{"num_hidden_layers": 11, "hidden_size": 128, "num_attention_heads": 2, "num_key_value_heads": 2, "head_dim": 64, "intermediate_size": 512, "vocab_size": 2048, "hidden_act": "gelu", "norm": "layernorm", "norm_place": "pre", "norm_eps": 1e-06, "positions": "rope", "rope_theta": 10000.0, "rope_fraction": 0.25, "qk_norm": false, "attn_scale": 0.125, "bias": "all", "tie_word_embeddings": false, "parallel_block": true, "init": "normal", "init_std_qkv": 0.0498, "init_std_o": 0.0, "init_std_up": 0.0498, "init_std_down": 0.0, "optimizer": "soap_variant", "learning_rate": 0.00577, "beta1": 0.95, "beta2": 0.99, "weight_decay": 0.061, "lr_head": 0.00553, "max_grad_norm": 1.0, "warmup_steps": 200, "schedule": "wsd", "decay_fraction": 0.626, "decay_shape": "linear", "final_lr_fraction": 0.1, "batch_tokens": [16384, 32768, 49152], "max_seq_len": 1024, "doc_mask": true, "train_tokens": 109100000, "max_steps": 3500, "dataset": "wikipedia_en"}
Each number is 50 + 15 x the weight over the matrix's rms, rounded and kept within 0 to 99. Layers, rows and columns count from 0.

# layer 4 MLP down, 128x512, rms 0.208, rows 106-127, columns 128-255
49 98 38 55 70 35 66 36 07 43 37 41 68 32 68 26 34 43 54 94 64 70 48 54 47 56 30 36 40 55 73 59 46 63 30 55 72 36 45 35 35 42 61 48 20 34 52 33 58 23 48 61 36 29 55 33 38 45 28 67 35 48 53 73 71 35 54 62 58 54 57 47 54 62 76 51 47 58 32 34 30 41 54 42 38 42 47 31 46 30 36 47 27 57 59 61 46 27 51 48 50 54 50 49 60 55 67 31 36 37 33 57 51 43 43 37 57 31 35 69 69 23 28 39 43 45 80 20
25 32 68 46 34 38 40 48 27 36 50 28 66 54 45 70 33 63 64 51 29 24 76 62 61 67 56 35 77 55 53 20 30 70 29 63 85 50 36 48 31 70 57 57 30 73 43 51 52 35 76 33 43 54 39 49 36 51 66 47 57 48 54 23 80 42 50 26 47 31 47 56 41 51 78 37 44 73 20 33 47 47 31 45 38 53 45 62 53 40 46 33 42 59 36 59 53 41 49 38 73 51 48 30 44 54 37 66 61 46 50 72 69 58 51 51 31 60 49 36 82 39 50 36 45 33 31 32
44 51 42 75 20 44 52 61 78 59 58 51 36 49 58 42 57 58 45 67 48 66 40 59 63 38 22 57 23 45 49 83 73 57 59 49 77 43 67 28 36 45 42 87 35 51 61 52 51 88 41 55 25 68 48 42 48 35 43 61 44 37 44 48 37 29 35 31 78 64 28 49 54 63 58 62 29 74 24 62 63 57 34 45 40 20 50 50 42 36 63 27 32 76 24 31 61 39 72 66 48 26 59 46 65 61 41 60 30 41 34 69 59 55 46 42 58 67 56 82 45 39 69 43 52 40 40 39
46 82 51 61 66 42 41 44 48 59 43 60 37 37 33 99 62 31 52 63 68 66 38 84 51 40 17 57 13 60 50 41 32 49 08 70 57 17 58 71 61 71 46 41 62 52 63 72 19 43 72 56 58 50 70 59 84 76 69 54 37 40 52 27 61 49 65 52 44 31 67 59 55 26 69 30 68 34 51 80 23 46 32 33 57 55 36 58 49 34 65 61 17 42 78 22 20 46 25 74 51 49 41 53 52 37 36 18 61 64 62 52 33 73 48 49 80 22 28 72 65 59 46 53 65 55 51 86
48 55 65 37 33 43 31 56 76 39 70 70 58 51 50 51 29 50 46 59 81 41 23 43 64 61 36 45 41 42 71 63 54 48 52 51 41 47 40 41 35 58 64 40 71 44 64 72 43 40 52 74 73 37 48 50 41 00 46 62 57 30 46 25 52 52 39 55 48 59 56 38 30 41 72 47 60 45 19 64 35 41 61 59 79 68 45 19 50 42 47 50 54 43 56 43 36 70 50 88 68 44 56 48 64 11 25 54 46 23 57 61 35 60 28 48 35 54 56 67 41 49 42 33 35 83 62 78
76 36 59 48 55 58 31 62 49 66 42 42 54 32 46 55 55 24 71 36 56 34 31 63 53 57 22 58 26 39 53 36 51 42 50 66 46 56 29 44 71 75 63 51 55 33 50 81 44 28 87 47 67 77 69 32 58 54 58 42 75 26 52 58 35 33 52 52 59 53 47 61 64 61 61 81 62 31 68 22 47 59 72 95 37 58 45 87 48 58 73 70 62 87 55 36 46 29 26 45 43 27 49 52 59 74 62 43 55 32 70 68 37 61 58 71 49 57 60 38 40 51 32 65 78 26 61 24
72 48 29 44 53 58 71 45 39 62 39 49 54 36 27 40 62 48 47 68 62 60 35 68 24 40 61 43 67 57 62 73 75 42 47 53 47 65 57 69 34 25 39 30 48 37 35 49 63 70 53 50 46 62 31 42 44 46 37 06 28 69 42 28 51 20 34 84 31 57 43 55 79 48 20 67 36 54 54 38 53 56 68 67 51 53 35 49 40 46 48 51 36 61 56 43 51 59 63 45 56 26 47 78 52 33 69 76 49 50 49 67 45 45 56 59 35 64 46 60 64 64 65 78 35 54 64 51
52 33 37 52 35 35 41 69 38 40 32 39 40 65 68 49 41 50 66 27 56 76 48 56 51 28 25 58 66 51 47 53 39 67 51 45 37 42 49 54 32 41 51 57 21 45 24 41 64 40 60 30 60 78 51 44 63 28 41 45 53 50 29 63 58 62 58 39 43 38 48 37 44 53 57 44 55 53 62 23 36 33 38 58 47 49 55 31 48 60 66 81 47 29 79 35 49 40 59 82 69 55 62 75 45 26 56 54 51 67 70 51 56 55 59 64 63 62 42 55 34 23 61 31 29 36 54 60
60 63 42 08 37 65 46 54 34 47 48 36 77 59 45 43 60 40 61 57 49 59 55 50 40 47 54 30 42 37 36 34 33 42 67 80 61 47 54 32 48 65 52 66 59 43 51 44 31 78 62 28 52 39 32 40 62 42 40 58 53 51 58 71 71 61 41 52 27 33 46 41 63 65 28 56 65 42 56 37 28 67 68 46 52 50 60 58 65 50 33 55 70 50 40 59 47 38 51 51 62 72 39 51 63 37 46 46 57 51 53 43 45 41 32 53 67 50 43 51 43 54 62 40 72 88 77 49
34 58 60 43 45 41 76 31 46 56 20 43 78 52 70 66 45 63 22 88 40 61 41 57 46 48 73 48 41 59 35 35 26 55 45 34 41 06 49 38 56 41 50 77 59 54 22 36 53 24 42 62 58 28 47 51 66 45 33 82 47 31 58 64 47 34 52 31 61 55 48 20 82 47 67 51 51 52 50 32 31 33 65 55 32 40 31 55 29 43 51 37 62 40 36 58 58 62 28 67 68 39 64 58 66 60 50 30 31 34 81 42 24 46 59 35 34 35 48 54 36 51 32 64 27 56 73 28
42 36 66 36 49 52 32 70 14 52 69 57 45 53 72 68 29 63 66 73 60 56 67 36 51 58 46 45 67 70 58 57 54 44 18 48 31 55 52 57 69 68 59 40 69 41 46 41 47 57 59 53 81 16 74 50 51 25 40 52 35 43 65 36 44 28 43 51 56 50 25 53 40 43 26 70 81 64 33 58 66 46 73 60 45 39 56 52 13 70 48 34 59 74 49 49 52 57 70 37 62 36 51 49 71 41 47 37 42 70 49 26 62 71 47 47 30 64 38 55 40 39 66 55 73 43 35 61
77 40 57 55 42 52 56 63 13 60 56 48 55 56 61 77 69 73 44 74 49 56 71 40 38 45 52 67 68 20 26 59 50 54 29 78 57 26 57 32 29 45 50 55 81 67 65 68 49 48 39 31 64 63 49 59 68 48 58 46 25 42 26 39 13 37 49 36 53 46 85 74 59 62 42 42 60 45 59 51 33 65 37 63 33 45 99 60 18 45 41 48 59 69 49 55 23 30 59 59 31 50 33 44 58 71 60 42 65 39 86 34 49 67 55 38 62 47 73 37 55 59 36 77 63 42 31 43
37 57 66 48 44 44 56 67 65 84 60 51 41 59 43 30 21 31 41 65 40 47 42 44 55 61 46 38 60 78 49 35 42 54 49 66 64 46 47 39 47 00 59 42 47 39 11 56 37 39 37 28 75 50 59 36 52 45 56 78 54 55 62 52 50 61 55 47 27 63 69 22 60 62 47 63 30 42 48 62 63 53 26 76 45 67 30 68 59 52 44 56 35 72 60 65 19 77 73 46 16 64 36 50 59 58 43 29 63 39 58 42 52 52 38 39 71 59 56 53 42 38 54 51 31 55 54 55
42 38 40 65 34 72 52 46 54 44 52 68 29 39 31 39 54 51 52 45 49 50 62 11 68 56 51 54 38 38 44 65 70 33 49 48 71 48 44 62 44 68 76 47 26 57 52 54 84 55 37 42 41 33 63 52 73 41 36 61 46 38 70 48 14 68 58 58 85 34 30 34 59 45 27 71 60 37 40 49 62 21 53 46 70 51 25 31 52 25 67 37 42 34 86 62 44 59 36 47 40 49 60 55 28 55 16 76 28 61 61 45 26 31 41 35 38 69 59 41 73 20 75 33 39 40 25 47
52 61 65 72 54 50 37 89 53 53 61 52 27 43 55 23 37 31 47 50 54 30 57 53 36 63 51 36 73 28 50 29 60 29 37 55 71 57 47 32 43 26 62 38 57 28 59 58 48 73 49 28 46 59 24 54 25 27 35 40 47 16 47 62 90 65 76 38 38 60 51 31 38 56 74 61 40 55 54 71 66 59 55 48 63 60 54 45 58 54 44 41 34 54 54 54 54 59 62 36 48 51 78 34 51 40 43 51 55 56 49 47 43 55 61 34 38 28 44 62 30 61 44 44 52 20 27 25
43 60 65 59 58 59 60 57 78 75 55 53 29 34 81 71 66 55 69 41 70 56 65 56 77 31 48 38 66 42 68 28 43 63 36 40 19 62 74 39 57 49 36 52 61 70 43 24 41 48 49 47 51 48 54 78 49 58 55 56 61 56 63 51 59 47 88 54 71 24 35 60 75 34 18 66 59 41 47 58 49 58 26 52 72 62 64 36 67 35 57 35 63 76 60 37 44 55 26 32 56 69 35 52 31 60 41 62 69 30 20 30 67 97 46 46 51 40 51 45 58 45 32 48 62 62 36 29
55 67 27 57 35 75 32 34 33 56 60 53 38 57 44 48 44 23 34 32 47 50 43 38 43 45 52 34 73 17 51 33 54 47 57 41 33 40 46 44 37 44 81 40 65 55 75 49 50 47 54 36 38 40 44 41 54 44 60 54 47 58 69 60 85 32 55 74 60 76 29 56 15 45 22 57 68 23 65 64 54 45 61 59 35 72 77 46 68 32 53 34 58 37 76 58 31 49 58 28 60 58 40 59 81 29 50 64 59 73 68 75 45 59 35 38 72 62 55 43 51 56 56 29 30 62 67 38
42 72 28 39 36 91 71 47 52 52 49 44 39 37 91 73 51 60 38 55 52 36 70 47 27 71 57 23 68 51 67 40 44 55 48 49 39 62 31 63 30 49 30 32 44 18 69 81 68 59 72 62 57 56 65 28 70 54 80 70 38 49 54 41 65 45 67 40 21 63 49 47 75 58 58 46 56 61 60 45 59 63 61 54 37 54 36 51 65 37 50 49 59 31 48 60 44 54 33 72 66 41 70 62 28 47 63 34 47 71 22 51 41 61 36 38 61 48 62 56 34 09 39 53 35 54 39 51
46 61 59 55 40 40 68 38 35 72 51 44 52 66 42 60 37 42 03 42 35 49 54 48 17 46 58 75 57 43 45 44 09 51 62 60 37 69 62 53 52 23 53 90 44 71 64 98 71 78 70 67 39 45 56 53 19 55 29 52 31 11 23 53 22 49 45 74 31 65 31 58 40 20 88 51 42 43 70 31 50 64 31 37 60 59 79 53 23 49 59 51 50 46 41 38 32 29 39 58 64 56 68 38 50 36 62 53 26 58 36 70 54 33 65 50 57 75 58 36 50 29 71 60 40 37 72 47
57 39 45 30 67 42 30 51 36 42 25 65 57 60 57 47 58 83 42 66 47 40 52 71 25 60 30 44 76 73 35 53 59 45 57 56 09 53 31 61 31 56 52 42 31 81 40 63 31 29 58 46 05 33 61 50 24 37 34 36 55 63 57 37 61 55 09 38 58 55 30 24 32 43 52 65 54 40 30 52 36 40 49 41 42 64 24 88 84 46 28 46 45 50 32 22 39 35 32 73 19 53 41 45 86 51 47 44 31 79 60 66 50 33 69 40 92 67 40 47 50 17 49 32 37 53 49 57
41 47 58 69 71 44 62 48 32 78 32 49 39 70 46 20 22 60 53 43 53 45 53 30 39 61 72 78 63 35 52 34 60 54 57 18 54 53 60 33 34 53 53 40 28 68 49 46 58 37 54 53 42 54 49 33 71 45 44 60 40 55 82 48 68 83 30 59 77 41 42 65 97 24 58 70 18 63 54 57 58 35 61 73 54 38 34 63 55 60 56 42 24 30 57 55 42 44 50 38 43 53 45 29 89 63 66 77 58 62 48 63 49 59 68 56 45 77 62 46 59 68 66 48 26 25 42 44
55 77 62 36 26 52 44 46 65 38 58 60 56 55 65 57 61 58 66 52 66 25 58 44 47 85 52 47 67 43 55 41 29 68 80 44 20 20 50 36 67 41 45 28 57 40 45 66 51 49 52 53 70 59 39 41 47 58 61 43 46 43 50 84 53 70 66 38 39 58 53 68 70 47 42 61 60 54 54 67 69 61 54 63 39 38 54 67 41 48 35 48 65 46 59 89 59 42 53 66 40 58 57 50 53 62 15 53 51 21 15 17 67 47 40 36 46 48 58 60 41 80 45 57 66 26 44 31